python train.py --num_attention_heads=8 --head_dim=32 --intermediate_size=704 --norm_place="pre" --positions="rope" --qk_norm=true --parallel_block=true --init="normal" --init_std_down=0.00344 --init_mimetic=0.5 --lr_mult_up=0.763 --lr_head=0.00594 --warmup_steps=0 --max_seq_len=512
Each number is 128 + 24 x the weight over its row's rms, rounded and kept within 0 to 255. Layers, rows and columns count from 0. Numbers have three digits each. The size before them is the row's rms in percent of the matrix's.

# layer 5 MLP down (transposed), 704x256, rms 0.123, rows 589-625, columns 0-127
101:122116123101086126151155127116133110126114127152098176128160109144138126154120134135117103143128093061123175128116110123127129131159096097118105087116102071102161125140121095144149159079082103101098134118108124125104156153146171135131157130139099111128145138132124115117119127111141141134096152105120190175080125152134115126131123123135142162162054168130108122115100163115116152174141
103:120146124119146159084117123123132130107159114118119144115093139102155147056141102088137140131133137151121133082132121130139094110113105135126109114134166112125118114130139107152123135168152124123124119118079130086082130154129120139156103157128131142130150149133109160106141120136105128116097113133135101106113118092149122155136122102146117077132146156092161128131109096129121113086113
100:103120121142118135132117113098145089099105079135124156183104121151159131106119159123142142086143145084079156127141125125123126114134125154137174158113113139123184097098147110120148135141124166127131106143128167138143156150184157107094107136099112122131142140102173136125091089110121084092112145150126145096120132129149149123144099157150122139133138131115140158118137112157160165174157
100:168125148118167152102147108129136089151155120169144149141105116082178095112139130112122123148158139089123148148180166124113094115181127075175175127064161133092154128117114117128136145132133147134143130108075106138129101097101120092107159159123115139119103159125135128157133134154110104111143094125063113128084125154121144132137132142113208101138121152130101087098164129142138154151152
106:086154155104160112102140159104164141106151088138155110110154117116122141124132111141122088120129104106146118140110140106102125126135112131110138106132160110140147105098142157114154137114121151105126174105166117126146163157114142129139153149099182147112127140103086115098119167125166140131159157133116098103134126115088140148123083116139104155146157128132096138133096090111094115115118
095:116096089108135082146123120104118127105114132138139128125120114122143114139165115161130098156112122100098144161104141134162145169154101130106139092131129088151105161129150089105131091124096173127147125081156107125096090161129123127108124113120081166135108139098133141126157125107119123135139142086184126127119124146103106148156092131118092083107109122118130137089118107137126144161129
094:119116150102138104130151126106085115118127138133147105140136123139144145103127130113119101078180126154156128108174151131123098157157090135103104166160148132108109137176110122122139152135136105117146139135108102150153154117147105142192148169122167089112113177108089133102140089123125132100106095132108150079108148113164124120105133142153124135151084155126103124144197151163141134116126
101:176095082099075111125147075153072128130146117124132130164120141113138107174116100146116095157124128149157148176118093128150101164127168136135135126156099115121110182117146118114136110105146121161116148112127114109100093105125142125130155166128078100132115101100136162143146119105093096140125160122169146146150127137091090148148117138155094105130127133075097094161108105135122118113153
101:103134157130095097146097142141108156110146162125128065155116126141157136126134132174159114133177132095115155106121129134146146131122130135115198141126156135152132127152159120144139103103137148149132110111093129156130175111145183131153125147108120092138081084105115183134097112163125157113128085152140138120106122098118137132158124174118149122138139119151107151106107169113107110116172
099:101119144179144132110147156112159161123136132143150180155092109138113120150121099109154144109108108136120175093104120153137100127194106163074160151099115131133125124136128168133136097122131117140134142057143081137104136124132135091155139149170158174112153180108118129147133158096105112144162146148116141136137133103150142120167107150130161105150123119138159115111186120156112128134160
103:097180135151116093150130114166141150104137143154165142192163122115129150109143125130124126104132139099167146116119116118139105140133147133137167149172087125114117157115147155097174153147118191123136133129119161132122124141128125117097173101168110139156155125104118088138133156180130115115072132130117169168157152141117121149141122133086124114135126144132104133153144114119181128107150
104:173175119153160134126124163133151161106135169153125138076102151127096136177093172143129136177102107103103110092108113123170128093174126130172108115118123141119150103117174137122152126152117138087106124123110123136135110117158123175129126106124125117133116089132131112191119115088130151116139143119104121133067090121150120123157141130138120097141114132123099129102143125138115118128133
096:099117116129107144115120104119152152120098155155120146176132180164139181073139120104117130122094132082116136124128178113148119118131102162129095078139147134178159085062151185102113109148099136134122140148129119172150120130106114133112135119098117133121145137115127121127112124132127108145111157115100126125147105167118099124127143107148170101119169118162160167150122152094152132090159
100:097073149091098158125150118131091155123127133137118082192128104131132128188149139115123152157137132121147110121091108136167100105135115133051141111104124150146113194092154086111129111129143127150151134136145130092142143141144142157109139168125125146138119116138112153140134158104116149153149156136150143124132128141134123137124123160155128096153168130176128121076162155166112150152146
105:128088108157141104139111116136159149150123145116171098172111106135127141135150144126139125112169103127134104123090090145072150130091114128129119110136103128144121164124121117093116143096162101171134117139088157108104182131122095080112121121141127084091128139091089111079163098111125144115119129100115169101104146098149106112142097114150138092108138130125103107098142104137103074112140
105:100114125143094171161134137057165115106139118121130122122085104089145112120127099132169119112118133115143108118117103115141116097080124174156128158183099123130106138132156172164100150130095143118111157110115141150115129114142121140112131128151142124152121108135126119151159162163150127131095164109118114171182107064134138077140130150111163152166167118073145080102112121121145126145142
104:110136119126114154123111103142121141091139131161136126135142128129143119142090135115159091141115124122061084149143110133140120107123172146133147085157105152155151146127152104094103189117094123124085128161150107107098102093117144135125168138123122124115075101098098116097184134127116085156142153154151139158166127153121119148154127117139113147171098090107099099085168112157135145142088
105:136159084090097150136102155102147103133143139119126140086121108087099100095133162113072125138119139116098141137152085128168142105150101159111156107126142090100169130140111139103149115111109137128128084104138138139099172126135157112128148114099180158131119115145133128131131160115110156123127131129166111149137137115154138120147131137121117155170133152108162113123123169107149146156175
099:091141117143119115109142162122150149108107125099123084123089104133106127114140170108180175077140103123098093113198141167149185116090089106111152134091150121139131147159103171124112116141136157141153100091155138148140154116122178091166132142126153099113126063118120124129105129113114092106168117110081117118162101144086125138183105127140113113126127113140131073139130100124098136135137
100:154108136126132098120110157130105104155111093117085156140164146157092135129175153097145155140116114101121140112154105092140119108131106175144129172133134084074118151158154129127123125131136086114099163104126130145149138169106078133092138143155100130124129124128160067085104135131192135105132140133080127133106112129132114131163075147162074103072186143119140135125144131182089127130118
103:127116116152130162154090123100131139144120166163139091114122125160115142150105141135121088102164088180097082120138136131142119108125094139151124138093150131133118126146127154131122135130122086135127154167098093117069157136115122121100108145120106120047100093092141116159094104164159104127097133117111093122150101119139156156114118114158167118111124107140126130124097126137140118155143
104:130128161097136169140106140094125124116102135112124107128089139098128121171117140175135122154125121110094114091134161114155156074139128122115161139129115144101129108113126130111099122154147114098121131162147086113099107146140083097155107144098166164123148135066121124123121120100122168112130126136120150098112129144118151101144102110123115150121121164169122172149161145119114118128099
098:091144121137125109127147101088127102091149123164171130067118124127142131142095128160131145144123123149099124124161147122121146113103108130120124087096103084104133073152074136092135120155093124157091107148175117142118110137135134150147165133153116110139120122173160058173101141123145169172138076132173148112147126153098134095162127122111168085133109106136169117134157148159169093154116
098:174083106135101141160096134102120101141119127128137147130145103109122142135122132152132080108135076151072126138122097150152144125143118184082148091143111162104160191142165146152108132181111151150130087116103121068141128107115146141146095141141142111105146108147134126142153131137122151103174154102117157158106138156105110127149113144107089111161150124142129126127149116111110168101153
103:155175146145111158111147097129095127104110131140114140136127138124130109104130125127139142153139188141129107165161121100138113123107148096169147141110140160122106178071149145149121176129116120128145121168172139093149124172107126089136106132117167086088128126122139121129098146147144116130108146128095118084130106143096142122105155127124116082165143102143140141160155139095159139107115
092:129132153154103119123124148147116054134095124120140086145103113107121107169093151121118084101133152165129113087173152103096133174111114113114099119145124133125149096097113116143154126124129134143146143164136124156137163133112136095136132085119136084173108146128147120114159122115144135134105093125152150098141140076134110138118124129129157108141142096126141129141145128152115145093121
100:136119115130134118119114061140104148126111178139175163140117137130176123157134070126117103170152097116149127148118117139114148151169084098129128108128129146158144139101163121135117132117097150121135135133143148144164126089147121136101127112165135101132146120140133100128114107121154089177142173128111136123172104113132110114166061124132143121159138134099144150105110108084128134133111
099:131104099093145128137141119124106139120109150096128106132169110140119171071183110134160084148142105143106173115107131129150169117105159159123104113125119111117118141133096137149159110161116126124134164110118104115154162153163110114161139147094154121098163133158106091114125149114133122128162156137165130094077128144152137106100141107150100128157114100164123142117131095143121092155159
101:144107130152127166106153156076127138146113141158110134144147136080084097120094136119120120101143148116105119090153138120151147126136111159127122110103109106181186138182090112117152146115132101156116114125159121128130144133122186129106140118134155118121151106107130118140170102102101187102123158121080101161122150122133105112147162111176138159138130134151123091156115170121143155119132
093:141118152076101132098153136159190140174117140114166132131116140130150088080126142096171087186119134124120172105115124134145098073121138127116158104107148128090144093103145112153104153092131111125137137111108163170153128143109156153129113102157129129127137129101154128131125116137156113165162122091125132185119108145186149114156114122138140138118160094125130165117104086166130141130130
098:133183148181174141171116128134120143162138151140141141082085097145135137123176119145118096145163121122091186115104142121106114130135135099129133137132118171108169095132133133147150115131157079109112153111153118101156130074114109141165123128131117117151141090155144147108133104143130094145119121131121103108102111177144127138126113179122130141120082142084099120178119115128114125160153
096:080129147133129132102128126136181151150120148110148113131177125107107135160119123139154148092135135138121140167134126161104087098176142142143117090114109149118166102118139148136138136127108131119132099134116105165095141102104114094118124128129122134130124091151113125147090140148168103095119140141090156110156119122138156118138135148111139116099159115166129104161101135161104126107097
098:132074113130107100166164123121115120121118140095158105108160186140137087123127132109163149104173110190132114132131125143139150116158137149169137163179118158146110181136093160185155180096133134110172130134132082153122079110143135123126105119115131103111110091113114126144133149133148170107123141129105148092150093086159163135125116107126111141136128159128126088146114104135144143130124
103:133110120151123085106086126098160112164098140149133127114082138097103136163119137099150126112129179150141154146112156147162104118108163112111146171110134158122144114131119131149107098158148157132133114116096113126132134113126084128139123158103136131102107120133100131102132119145145089135113118161155146116136103129070121138144119139180114128130121114098133121127144139131143125154160
102:157141120068147141128119139120131124146099145127102105145132127091084110116145117114152172127155125122129128064103119130118134201136141121171095131118130143161119080100115086116151107161144093128106134144126115125100122139160124145138155126100121124157092137116108114148141130120118076108122138093148130092090135155143140115144147149133108116160136142154152129149156112164154168122121
099:123163120166078112157150101125137106120144125149158128178115146117150085130153174104122146114150156132157134142144123156171147109174140108104178148096165161139145133146112109145128182148114120178106093149105100129113104072136134113166118119119121118124149062117116098147116107166142147105138117148201092143158130089164119072147167104164146119136131116059153108138128117133106121133107
103:122096123114169112126169069142155157122138163143100141111189157151088170134144121143113126104165112138124147111123135127132118117131134123126103181137112127130101136115082117166139117143149110119155137133122157095135140135173143151121129111094163139160197119056146142085149118065124119108089169165118140132116142123126138121133160099173130139124149109157136094125110129152147125114126
# layer 5 MLP gate, 704x256, rms 0.102, rows 590-625, columns 0-127
107:146083108110146127096120117131097121136114143109085132112123105124083121098138126107102118138145140132083168172144154153115141115155144145108134147146124148111072105138142172090127116075113158104129138129129118105068087094144120118171111164102126103109182077121114137105133105135108097162118108131119120169146119131089103140113124128118096136120138125130100134115146122148161144114088
096:079146142117146116124115137109150149108103124096099121119094133140139080120100156121121152136145144155128116113097166119099115118102108191143103143158137175103116144122144143132143078120162136071145109140129151142171141105106143167136147179114087153105093156126138100113119151108134079096119127133156118084149108105109138121101122142111074126112153134096180118091144178131132145135126
103:113143163120124151160130116097152161147106124133093098094192125112109074119117133100164147132159107089121125103184133147139172148160128144132138151139139132100161102128134132113114106171155151116165159109148087116119125122122132093157129166149094149160116161140169111072135150127131111096143153146115129125115123127169162142138153127123144115105088132130121135149142146135109120117119
110:151141145136144150137164131127077152104159139110144135126156127090125135127163078137175133125167149102154120101126131120103114172130117118149143143132071165103123148138115129116105197122095103109131149068134154116110142124174098092156153179134124144118096142135106136113115068126141129084117142094140170130136165115115128137163144132165099086113125114081135158100131085141127148102131
092:117134104110126082159086160139199142105121131129155101108160184209145107135128066119120136125114179163157139121120109147134174130142092153141127057131148135111134140149104114143141150141145120140169115128141170168146133133143099099108131093133150172060123114121116152145132122094156135130121133141121093090143085081132119105123103137110119139147159151120134139111174084128117150127154
098:114123149146114139116111132098108119145146175113128139120136158105131148127156162130125147070118122133130151149142147113132159115140100092145121099120097058128134126134169145116144141147073112192139131118132125126106143134125079133102143134107160114155172143131107112159162127145125100153125112132112122088130143120121128118118139154124167098088132125113166153111144131149055190166138
098:092132169140148140098133146144129139154129115133050139110142143184129142143138167138126136118137133159131146094154123126151145128109165135108096141125108154126129120088131122109196105161110150163133108123087123108152137145112170173092064125151114154167156138118113163104131164133141118113098105142153145117129129109143150131157121149115145145148147132161176112136117153114106091110084
101:149117146145140135115126160141109108097099130137150117142107110151163153124111114161134102099167135117091139076114119132107173117120104114130160120122145102136116122147104141152133133116165143101147096126100131113145151123146112166157121102122157163100160127135121148158093199173122146113131153138107142140141158095154138098136112136123111084076142111104169155097124097146114112141139
099:128117163117077112113104162137172129110120182091148091099143099089134117135125103144112159094116099152130135143136104141115146137153109168154117169136102170146144133106113096145088110093110121152108107150109076171099121165109117117158125147117136115168077152136131155139114112146108090134148153136179160126120146129117147119163141118125124154134103121119138129115093173145127149072169
112:122172145122068140158136098123134139152125122117106167112148121157125101118116165123111138134170144134142054155148153098137127140142192145113125095078129053152136092147103160098145116182118151112140160129088145119134134135086168124132097152135121147140183150155129114093072088149123135093100127123115139121071149129134100137136119120158161162123147119140165134140129094118118111156119
105:102116150137143129102158126088120082106117118119113093166086099164123134125131146119165144147106124158079134117115150123143121148102113125130119074114083123147137129206109149133072131088108122182140084139135126125149124139107159168105165112131160156182111142109114155125162144184119107148094131122128151112130126122100140113136117103112128156106147127091138146105130143139151133143194
096:107152155127136146145135125125138151145180115141138129134093145122122151134167132104119111117150092166153113101133137174119095104098134073128083115154104106119129147089097117143154108143118110137136122121085143141109137129125172117163124075133096114118158129128120134158136122120115166134133111151186134109126118111151123067168144154136171154121143116136111130107106123124161155130149
097:135119151141156094140132159107123093128118170137104086108129143068108134154105139114138175146143132164130145138174112153144106081170132127130133131156121100137110079157114147135134091098093083150085100146103166115147085129163130090159150115149097132127121099154118120132138171191123122106157170095142149081091125153109089142145099159163138118145120141133135141103136084149154143114150
107:119116161113139136112100130146113143122134140064147131131111077149159122160133143154184078144201084140114115169118132122112134101130117108105161138120123102146159172116119158113087111148163085103150136133130177143133167148125137121119144093096189089092109124110155140085140090130134118136095135136137096203107108112165097107166132156124139151127149110120109115112132109135152158116148
102:093100146109118158085151112171109140078119134147150117116164157141121135090123133155106121133129132126131113129174120160131157095127095130166116147145114097122147127130125146120184133119148139083141138146143100120108142095165117153075124147131128131131130129111107139149129171152148105112124116175137136157135130145110124126166151111109122165139147152111114143075109120126151132129098
104:135156116154114127147107146132165061145129168140100124141107106156165064162141187160116124158111134086153139116126157140157127179124109118129134097157126078133144133122096140139120106116110118116144166122121108106149117128123178127127135067161111092138171112124120130093152128103149118126073112148120072140121115137100114174134130133119149130108160111122124165100107150129134075136101
106:110142141115141119103140136168144141133168127130123142145152119145168148156086134124139121125101151092111134121133138141191137131174111149113119130130144108117091156097113192109132144124176105153125106101130083133123137085085152126123119110135141107135156135109092152163146147141133145112130159131105169132177117119085111147143098120122153154149146099132123116128146178173111093150125
101:132124162156138177131153167101130156127137143124155173136142121072149160138135132086135090119146145149139116181092147125145126134167101167165131115108110161139088076191143119165105158139102089148134120132128158094120126115132123085101117166179127148108085125155107138128125139157088154107135111123143118116118126103165094145106100122127172165135097123118155112130156176116061059111106
095:121108165172086108159157138176110149109102080141105130135112111161140131132159121072099159095135102119148108100134133159111107147131130165105116146109134137083094145114129126105121140132140115149137123129100101133131140067108114111127096139078129114117166116143115098122127105118125126123101155137140134129113125116105107148125107085147124066164150071085145113104140141152106116117126
112:162144138097123101088164126119083096135155149091121125066151139126156094099141142156140157131128142109193139121126114106118157147141123124119091091149102092097123144165158111131077124117119180146151126113129134138139134124104124117143132109136131110103118147155070128112145081148113125155172145129108125107126142171117128089088157150116095150120128148118162142139158130130150091143118
102:112112103172140133123100160112112129123153132129191171142117159113136132148120147109144146160172112117135127152142122116114095108176108112165112130118120163139138117166109156106158152113164099111084116135133092137113119137121141103103108113158144165124109130113120126162153144085147144153106115100132128133107183117125128170148129078126125108133126122125096120138109080155144139141118
097:130112117096147130119142142127139130146127152107117130148086153106144157076120152119066134120131146119139140121107141142144133149135112105091150113154138115128132164141130103143124095072125143127162111130124160142124161074096090167087126139115133134156140110119134101112139149142056071139138172114125093156092103124128100145135155121173123137141111145107127111120119099129115110164149
098:167149121147115136104130127093091166164146095125103113154147154070123178155137073099095088144142090157137136117125142122156131141134129072169127155128121155113150089146099108120109105136108138153116118156066141142101070125096141115122137150104114120110107146115121164143135132134145163119118129105072145122114180136170117151114139118103090133154135117156111135098144083138128164190133
099:120092161076121151152181163116175157141116147139152125126081170137126151149093104114165121097128164130139152131092112160132108137130138102137114158095147181109114132167124157111135127163152101129106155102113108115106093147135108154109095114108094151139157116134104143157132144145111171113124142141134136101110148148123108128136114089118113114147122153118091128118122118155125126121147
090:096124127158120120146120118145134148115095104133118153107161079135105146116097154116115151145130113115144212108130146155091121169164142153151108158112108114120099087079109132114110133122159141117148120136118131100131116163151145112147116164126110109088140174106124138146148103096108150161137135086142147108163100094124123108129118071116176126151116131079162101118138136138151154106151
096:153131179137156135099138149129116141133153147160123131104099174129162111138112183155151116111110164109135157156170146095139122121114097089122135095127151117133137123128108131104081139086211131146104099119131108116112099178124161139128130073144111130131124143114163093095110179156104125081051164120133121135086127113112126135165105144082149129125133132149165123122116103107112150131081
100:150151124117123106156116106100089124128151155121178085138117133132120110094154131136139162127157099104103172140146123106152120188105171099124116138118138125158139107121120164166130085134108117169129121131184093109142110159127159138167147150089162100124129172158155099101118123097158128169152095124131148145133145119144138116149110069134168139108123105159142169104106111148137120129176
099:121151132121112147091146129109114144108123102103155085106125154108100089135088139081111130091153127082097135152152115158082126124127104146086134111102161113158161070092107167098098128139131121135144112142115103094162137137114110107128132103148110139157089137160151115134147131175097099123136121116139080128128110141149151124107096144103135139129111170171142131147071136144112137157143
092:126148102174082090121139139129140110124073106122126129100155121127088128120146102144131099122096113121147164120135143164098178113149158106141168139095110159113105148153115134145129143123166154149128105121158159076159160132122128125128106163151121111125175122108134113134166174109121124119126118146085144163150120130133141113126117143089146136120121147136102104180188134138139107137108
102:108133099167109144116136124116109132175098085086097095132124134144147132121105098178129114169162109089115131163147114118125117169126118097088155094110144082099129126140114163100138131130103143122096139118080135191142131144180105101161136106080086138109169139125110071107123113175129109140128156127113133127127131130132139119147116120119107125133109092154191087125121108110118102148101
101:090143150084168104149122114138128131123165126104134115074137128114120098108080177118137137106133130125118154182134153159129123113141096142080105095158173119159146133162131170121162143133161128075120105134157144167144108116129121105106112130130125143138103170152144089147093114131132128123066128138168118125119109158128113159125186123096125124093129116118136083125119145161091133120126
095:117121149149147080155129131161137085123139107072125155162090083131133141145133139114103121130147167144118160138066155116125125137101113119074099153139109136136147130153147116087119087159135152123112155125143113084183146137099078116089126143141106105138086119118119152162122102150163119154125126118105124073116138178165136131163148117148119098121114102120127122089127143132157137150163
101:113113140142072155117141126146143128132149159171131115119108145108161120141136133157137114151168153121161106064117101164088141189130154143086132093129152151144137122158189131105172125162140147133135124142112140121090164113146142154162156152094128163149153171140132134114127158125128103077077104160156115119094115106090129122162156130132115120147081126101134131124150126104168068171147
103:163158070170097129110133120081152112127130157183150100131111167199115085114154162121114127105103107117108098111121093172154100100110113157160117113126119143144111103093126120185115146157115106130142146086154124199128123153107132124115145126147158142160114165150122136129118101093161149119087102109136147089123157098152152090120165121099140126129133109081087122134113142126046150156139
096:131166136105117109107149105126143126128132125122099166148121107166155101116104163131153117197150151115097103096108136123121143118138132135099130127077161089121085119122149160136131140138088112119158095091134166118167184083148116129126159117158094104134116145146090128119148132156116120153174152148094079162155112141148108113162108098149169126132167129144140181143145140129147145162128
103:102098134130093077125151086100138096167088147146139169111088163134125110120142112140111114177113118104140126174151149172111135134119145133096139124156143113142153153153160140129135104125132064150100138174107143120174133125162140143150138129114080092143111096128154100141176108182157133138154158109112144141117108122136069114132116111118153136116119112109178106103098120116115087138085
# layer 5 MLP up, 704x256, rms 0.103, rows 590-625, columns 0-127
105:168123116128135161111124176138101085137134119130131131138095122086142133087123127102158175104147129152074165128119083152123141120112108103101135147143083130171115166097184112134123152140154106099121138181160127172082169118113093130113115085138116149122114117148147111144127151124163122168134159109161155128125156143143136148171114086129151117130133126148094095120153122115108135117150
100:087128104185124150100117127123126091144138108122127113129092103106159146105093119080147119129132119131098153138132142150136130127137116144136082153122142111117198123121142113086135124128113116102143126155147140170171136086117114113093149179109115127165148088090118098156054155156131112141099158132155124117132085068120126098147099161155161134147119151151143156107146088165174117121130
101:147122145126175125119107190082124121176161078120174134101139125107125130117154137106161115129100161137143132146140106152139122130150098174120167105151128114127147129076127172126131154149136151139103140168143126125167106168179089106150116118130122108157132077103122140131163134138115135164165092114129107128129119189125201107147095103126169134103116105132123084144089113137130140108168
108:175127163120152155112093140140158123112097157116120163128140117125125161114171114143140138127138143092125136136108085117094156120167102143150145137102124134134132135119168151140149142178166148120144146157113165119142109059128105091148163129129153158148137131154132093127128120109124119118111127133092108117159122136118146170125116118157137104139065140186111150076126095133124140146097
095:131160123122131153115137129151135191119121127110125160120139129130129178128148151149127114147167091103105141150147108137114148145074077123108075186115127136127070152141106121105125126123168116139087086117145151123115126131118088153146133148123147098103109118136077129138132144142091116108098118102121156141103125128123123123095141138083141095130106151106126113112105136105123114125105
098:178138144146121152106131112092142148151129125120125147127145110112107137090174142118106127158114129142138110114163138089063153097175131132098126176141126153131090124096155088128123141120100135087137136139123135122140154113146111107104111108088118140150147121201127127162108100152091140137150156147117098097107089105136145138136082125171133095171137111140142149157131115125160105132140
097:145133141091147156099094154168103116110116121142080108127132141124103123151111129125100105129092162141178141085176135140142113098108129136116098146112103116116147105107130103129153134113129155115141115119136102114132139078126153098122119145129085119161176121137142104096114112100141110105098152147145098119137146122124118142113114133105135113132185111118125127144115133140135097085160
094:117154132118129118135141131138137122125134098111119117142128147105134153096144127125174084159137148141107149088126126135128105219170131093135114141140126145129082122123152109139128087111131128133129109150110125136114113117148086106142124122118126141106165125097113141154125154122145179135164168102158150109125126076105114099182157158119094119117106103134117141093168158151117131131118
100:142117125128114116136107134113137135120127180123205096149095146084158122138148154146097149104122103133151128112059131124141158105120132177171133167132098121185150096154115123142130176160100136118128113155075099068136088087152155101136097144132082132133115139123174131157168126136092082120149140117139129117142154143122144117154144115110114125117116136133105118136162157152106123132163
105:134134178120133128123070118154200149118129169129122180164090141125135097136079141078151152125123166118110066137118102117118136113118145133108121106121123122145121115131085112101132104171128104103168083159111135109154132088131098102131116133111124121174155120180122103109132103104153150074089107145103132132140125101131138154134118084149162122155160123132103145141146109108173113104106
102:093146094156123099113169150151147152107154121104085143117081136120151103113140116152147145160182116128118122116133124130131101119144085172134116153097100186196134123128107138161116108125148128147114135128178101163112115152085127118161144130139171140128144137137135111146133093115127165150144135161163123132125144142104133129162130148109169110119097083156076117154145114150094189134135
095:110134166118141122135146120125105117069139187110080100096142144167142080155117114159128147143130137155107142105077108146112142135128112165102150153126111110134121134165132132111159166119135118128158139136113164106122128121084086110133095104127118147130131148177134141110165103083131124115139123141118147111157103184129121158117188145122109152125115135120146122127107142116155123137116
101:081091144130090154135125133131105118109164136137137094125100112139123100156128136129167171133122116147119138101125104152106130153172078127124103158059157143120113181148132118098123134135087130175099117142151099116110141137136109140133113113130088158130101083175097117143141146117085134119113129097119139123132133120152122112110163135166139110167122130122149111149173116148113171159115
105:144142121108106143127124123131109110092104084107143112178176133089114113133143101146148114123128106139168137039125127122148119150107092131112105099118082125153135134122162172130164142114131145142096134158099130131146136120163133116136143114150101126133116127121091112143116139134152151145132146140138111102139070103121140113157097078123164128115119111168108131154137116170148093137097
105:127126118107151080160120139120126091113086135153147151153116135134108110121144096154125161128074109090124105142113159145128147134131089143146133172122149114157129135113099137119126106136138125114146143170135114133115132129180110095136110134074101150148147092152151062145159129146125152137099092110138154095099130104092088121113127099118116118122146098123084145159139129116136146116126
104:137127128185126129144138153129159133123120139136148152120095108168152125145185145094118099119119144156092134155114089118121105156163120135101098121121077127113121084103153143135156083071116136115094189126115124121148152094128130146092150113191123134118123086128114189110094152174092175136136131123140145105153118154105156103080135160152125116115109101144091154111136169113130143109141
104:092129150096134102104139135120176150129144132139152175130137119156190143100090128086143140136121124127163128128127161091132142079113121149114133134121142097154119127129113196098147166147148122190104118086126121124129107088118149123112118147135109132143115130135101136109118125130117138097159147165151169100154113156126149137133148117132130163158100109111154130092100165147109156106090
105:145122154104102143130155119122121113167135216143159155127140110115132138076118147153140090137104147133137107164162124146214143130195123134114113125109092117134106090160150158168133151156134113164120130149133163096135128142130126106108130173134151088143105115138143125116118135136131169082117105080097163132136106143119131120146109125125166137121085157156107126130128127100069154122131
102:105139150137122081145151130157115135131117119088108158137140148127084141130118084161144111133155102112087161119147147106140097135109190126116128140140081092123185142103124171160152086137152144069125111110139105160131164128115143130127125106140108082147122123097155124076092155117166157141124143130100102139136108125150160126103150155148137144088142118108124133109121110144086132158144
116:114134117175129161164120182134166131088110121165120100188122146139132134185112136122127128153123128130114103125180121162109143137148111122131131105127144101137130149115110165113172128140177115149092128139132084095101088119141132138119089127103135152158167137136131111143115124114137104126124104099137129128122132113122133157141119111130140132092119158193128112153118124114112172106141
101:124133114152131139129125127164131139122163121105161154131123121124096118112092124107126143132098126128184137059172131138115146138146145159096139126126169175126160095094100134137100118121080134127140111138120134139120136142127168113147132149145101127132147155153159102107109143170138097158129111082143130122106122116167155101148140132138100097193171147118199133094126164131135110109131
092:164118109153106162146111109166115130134160113118182152112138118114142115153152168131117143172142079124103075123148092143133123143136099121143159127058124164157090088164152137168129141122113086109119148154164095120113158118171153138119101124127130146154107110127170119090156138089112110140131118144104150142137127134145116102167118130111147142149136136108144116081156098121135112128114
096:149129098136099125157102115160109170131112156100115110148121117160097107146133142101126114128134094131095120098134121121156098119115151161194080145116138112175153097106139118129115162123112142094116113152163135097101093108159127127094124121094129161142129137087134152148130127112121189162139126115111086173112174108145125089101095150141156118114140155122126122136114156196147135117086
099:180163135154074125128126111099168149131198133102124130156114131134116113132110142169136133127138167116117088120127144143123134114099134126116141092141137141096111135091174119100142123167136120148149116085129148164152145102085211105121172123132162101131161146098170123101130099128179158154106097110145088130069117131104145149102142117155132134149126085131128143110141136104119136095122
088:095170121167113123124132124145125108150128125125098153116159102151091123137070133093131114151140087142123196106118133124113147188156157136147083139145119128153153117120134156153149114152123135143127146135116131129170133117121135119123098145134102138132122151084108152110130099065149121141125120093148165095171097054140114134110147086127167116159125112118107128120154115154120125098135
099:134128149114157149093146121116145163094107101126113141114106143078180113141121098169163101111132186131111132155156131152145101136083075086115132127124118111116170156143095141135177173112170160124172133137111123109140106150121128109130136117162162112124116155135122093103099167111161135109117136116123138158127137105135109120137092088097125138107153087188132154127151115104123134153128
092:137155131081121134107141159117105134136100111105147169092133103125126098084137117139116088075074159127127152120142120142094133105112140080147098126148156117121135118110134111094130118114173163130155130190085115099154099111109120117145145143130118128166104104122151161119135125186144165126140115092116151125107125137133106165161133154143146085130141123118087087161078115160098106141089
105:139075111119118177130145108177116099119111132106155152113152161137100127131126115136130136157116129143111121123132150133090136111125156132120119119142137115201121123146143088138136120115122139146115144081103116118144126168068131151120127115107100154144171185117122150158136136121126105116126106154109109108144126137158114099125152109109150126090128097139133138144146098151117088115136
089:103130122069132143138099126096108151101098158104102130165148177118131133152147103109121162087190111140167110126147153123126104135089153151126129153120121092177114096124144135102148114096114100124112114102115141074122100118146177131135155130143141109128120148167115105093114142150128144110148131195139121096106119145132145159115170129114110131145141104109156137084131117153141107103136
102:109179126136117122127144107112160137077111141082111147126118115110119107142129072121136131151105153132144095116166168112128151126106086081107118075172147180129141165158161063157117144149141143117147116110157172108130121146158110137122101150139149106110114141172144136119145099132138189127153133147120115139114156119177123136130128099111142129111151102123148112145130132114094169126130
095:122133148176117149118161146145158130146138110112103113161127122111131155156121112124156132137118103115122122068148127111142118163141142128146142125118101128127150114117142105085146104109126130134132131140130118100080132160165130128135131162124148121095111096133096142134147127124121160134155103118133131113098119102139152089134113130140153164153139068131123128149108126069117122114130
097:100116147135132113154105114148154124123113132156145115126097088161119147096154131082111154119133145105119162144089161117113141138092130129064146185112115176154123139134132100056153135156107143107086142137149093094144142143143079099099121146106109136121140093086114150147127102109151135156098114101133112133118115147104110117134125066117151095137116105106106100118103158126155134114110
103:186095134079178137133124131159180112118154136124161096168176123147136103132175117099176127115110157146104165137174173133122142095122106118152157126159101130131136140125146099135160089092151091109093155136126129135158138147123153141121135118186138136137119122132159113136191109109129177151155142130119146125154148143113156128105119110143117114108149149159085134166121127109088121096110
105:113126137116138092104130139131119139111150133134086118096141117087092146112062132126082104179135143134130123111131105139140112119135150081106114144122171109109113106142095148105131134133127166118137101125121190096123149124111197144171131098096094083141132168161127113128172117166125075104130139125095098165092129116096097149158097181132116111123132129141172126178189108124163099147120
098:142153131121098095123085118132161107097108104135145122096186119128166123146143094175131151142099103124134087099127113130135090168157143118131143162120135133121116139122128137126166136133107103127131169106113165119202156130094098129132124146134154133111095115106173121138102136127142161169163104123141113178093135103137142130170146133122110112105143150136158143105106153142075118127086
103:117172119143173179135144127165121164093142113102091103143143147120140136113136147110127126122132122140129107099163139111129128149156168101147105148116163142131095106137121113159091148144119142129178134062190084138103088086083132135078132137142158111096137165127139150129134116142105153107127123144115149164132127119104125145111179124156131127150133162132108156168139117148125115123153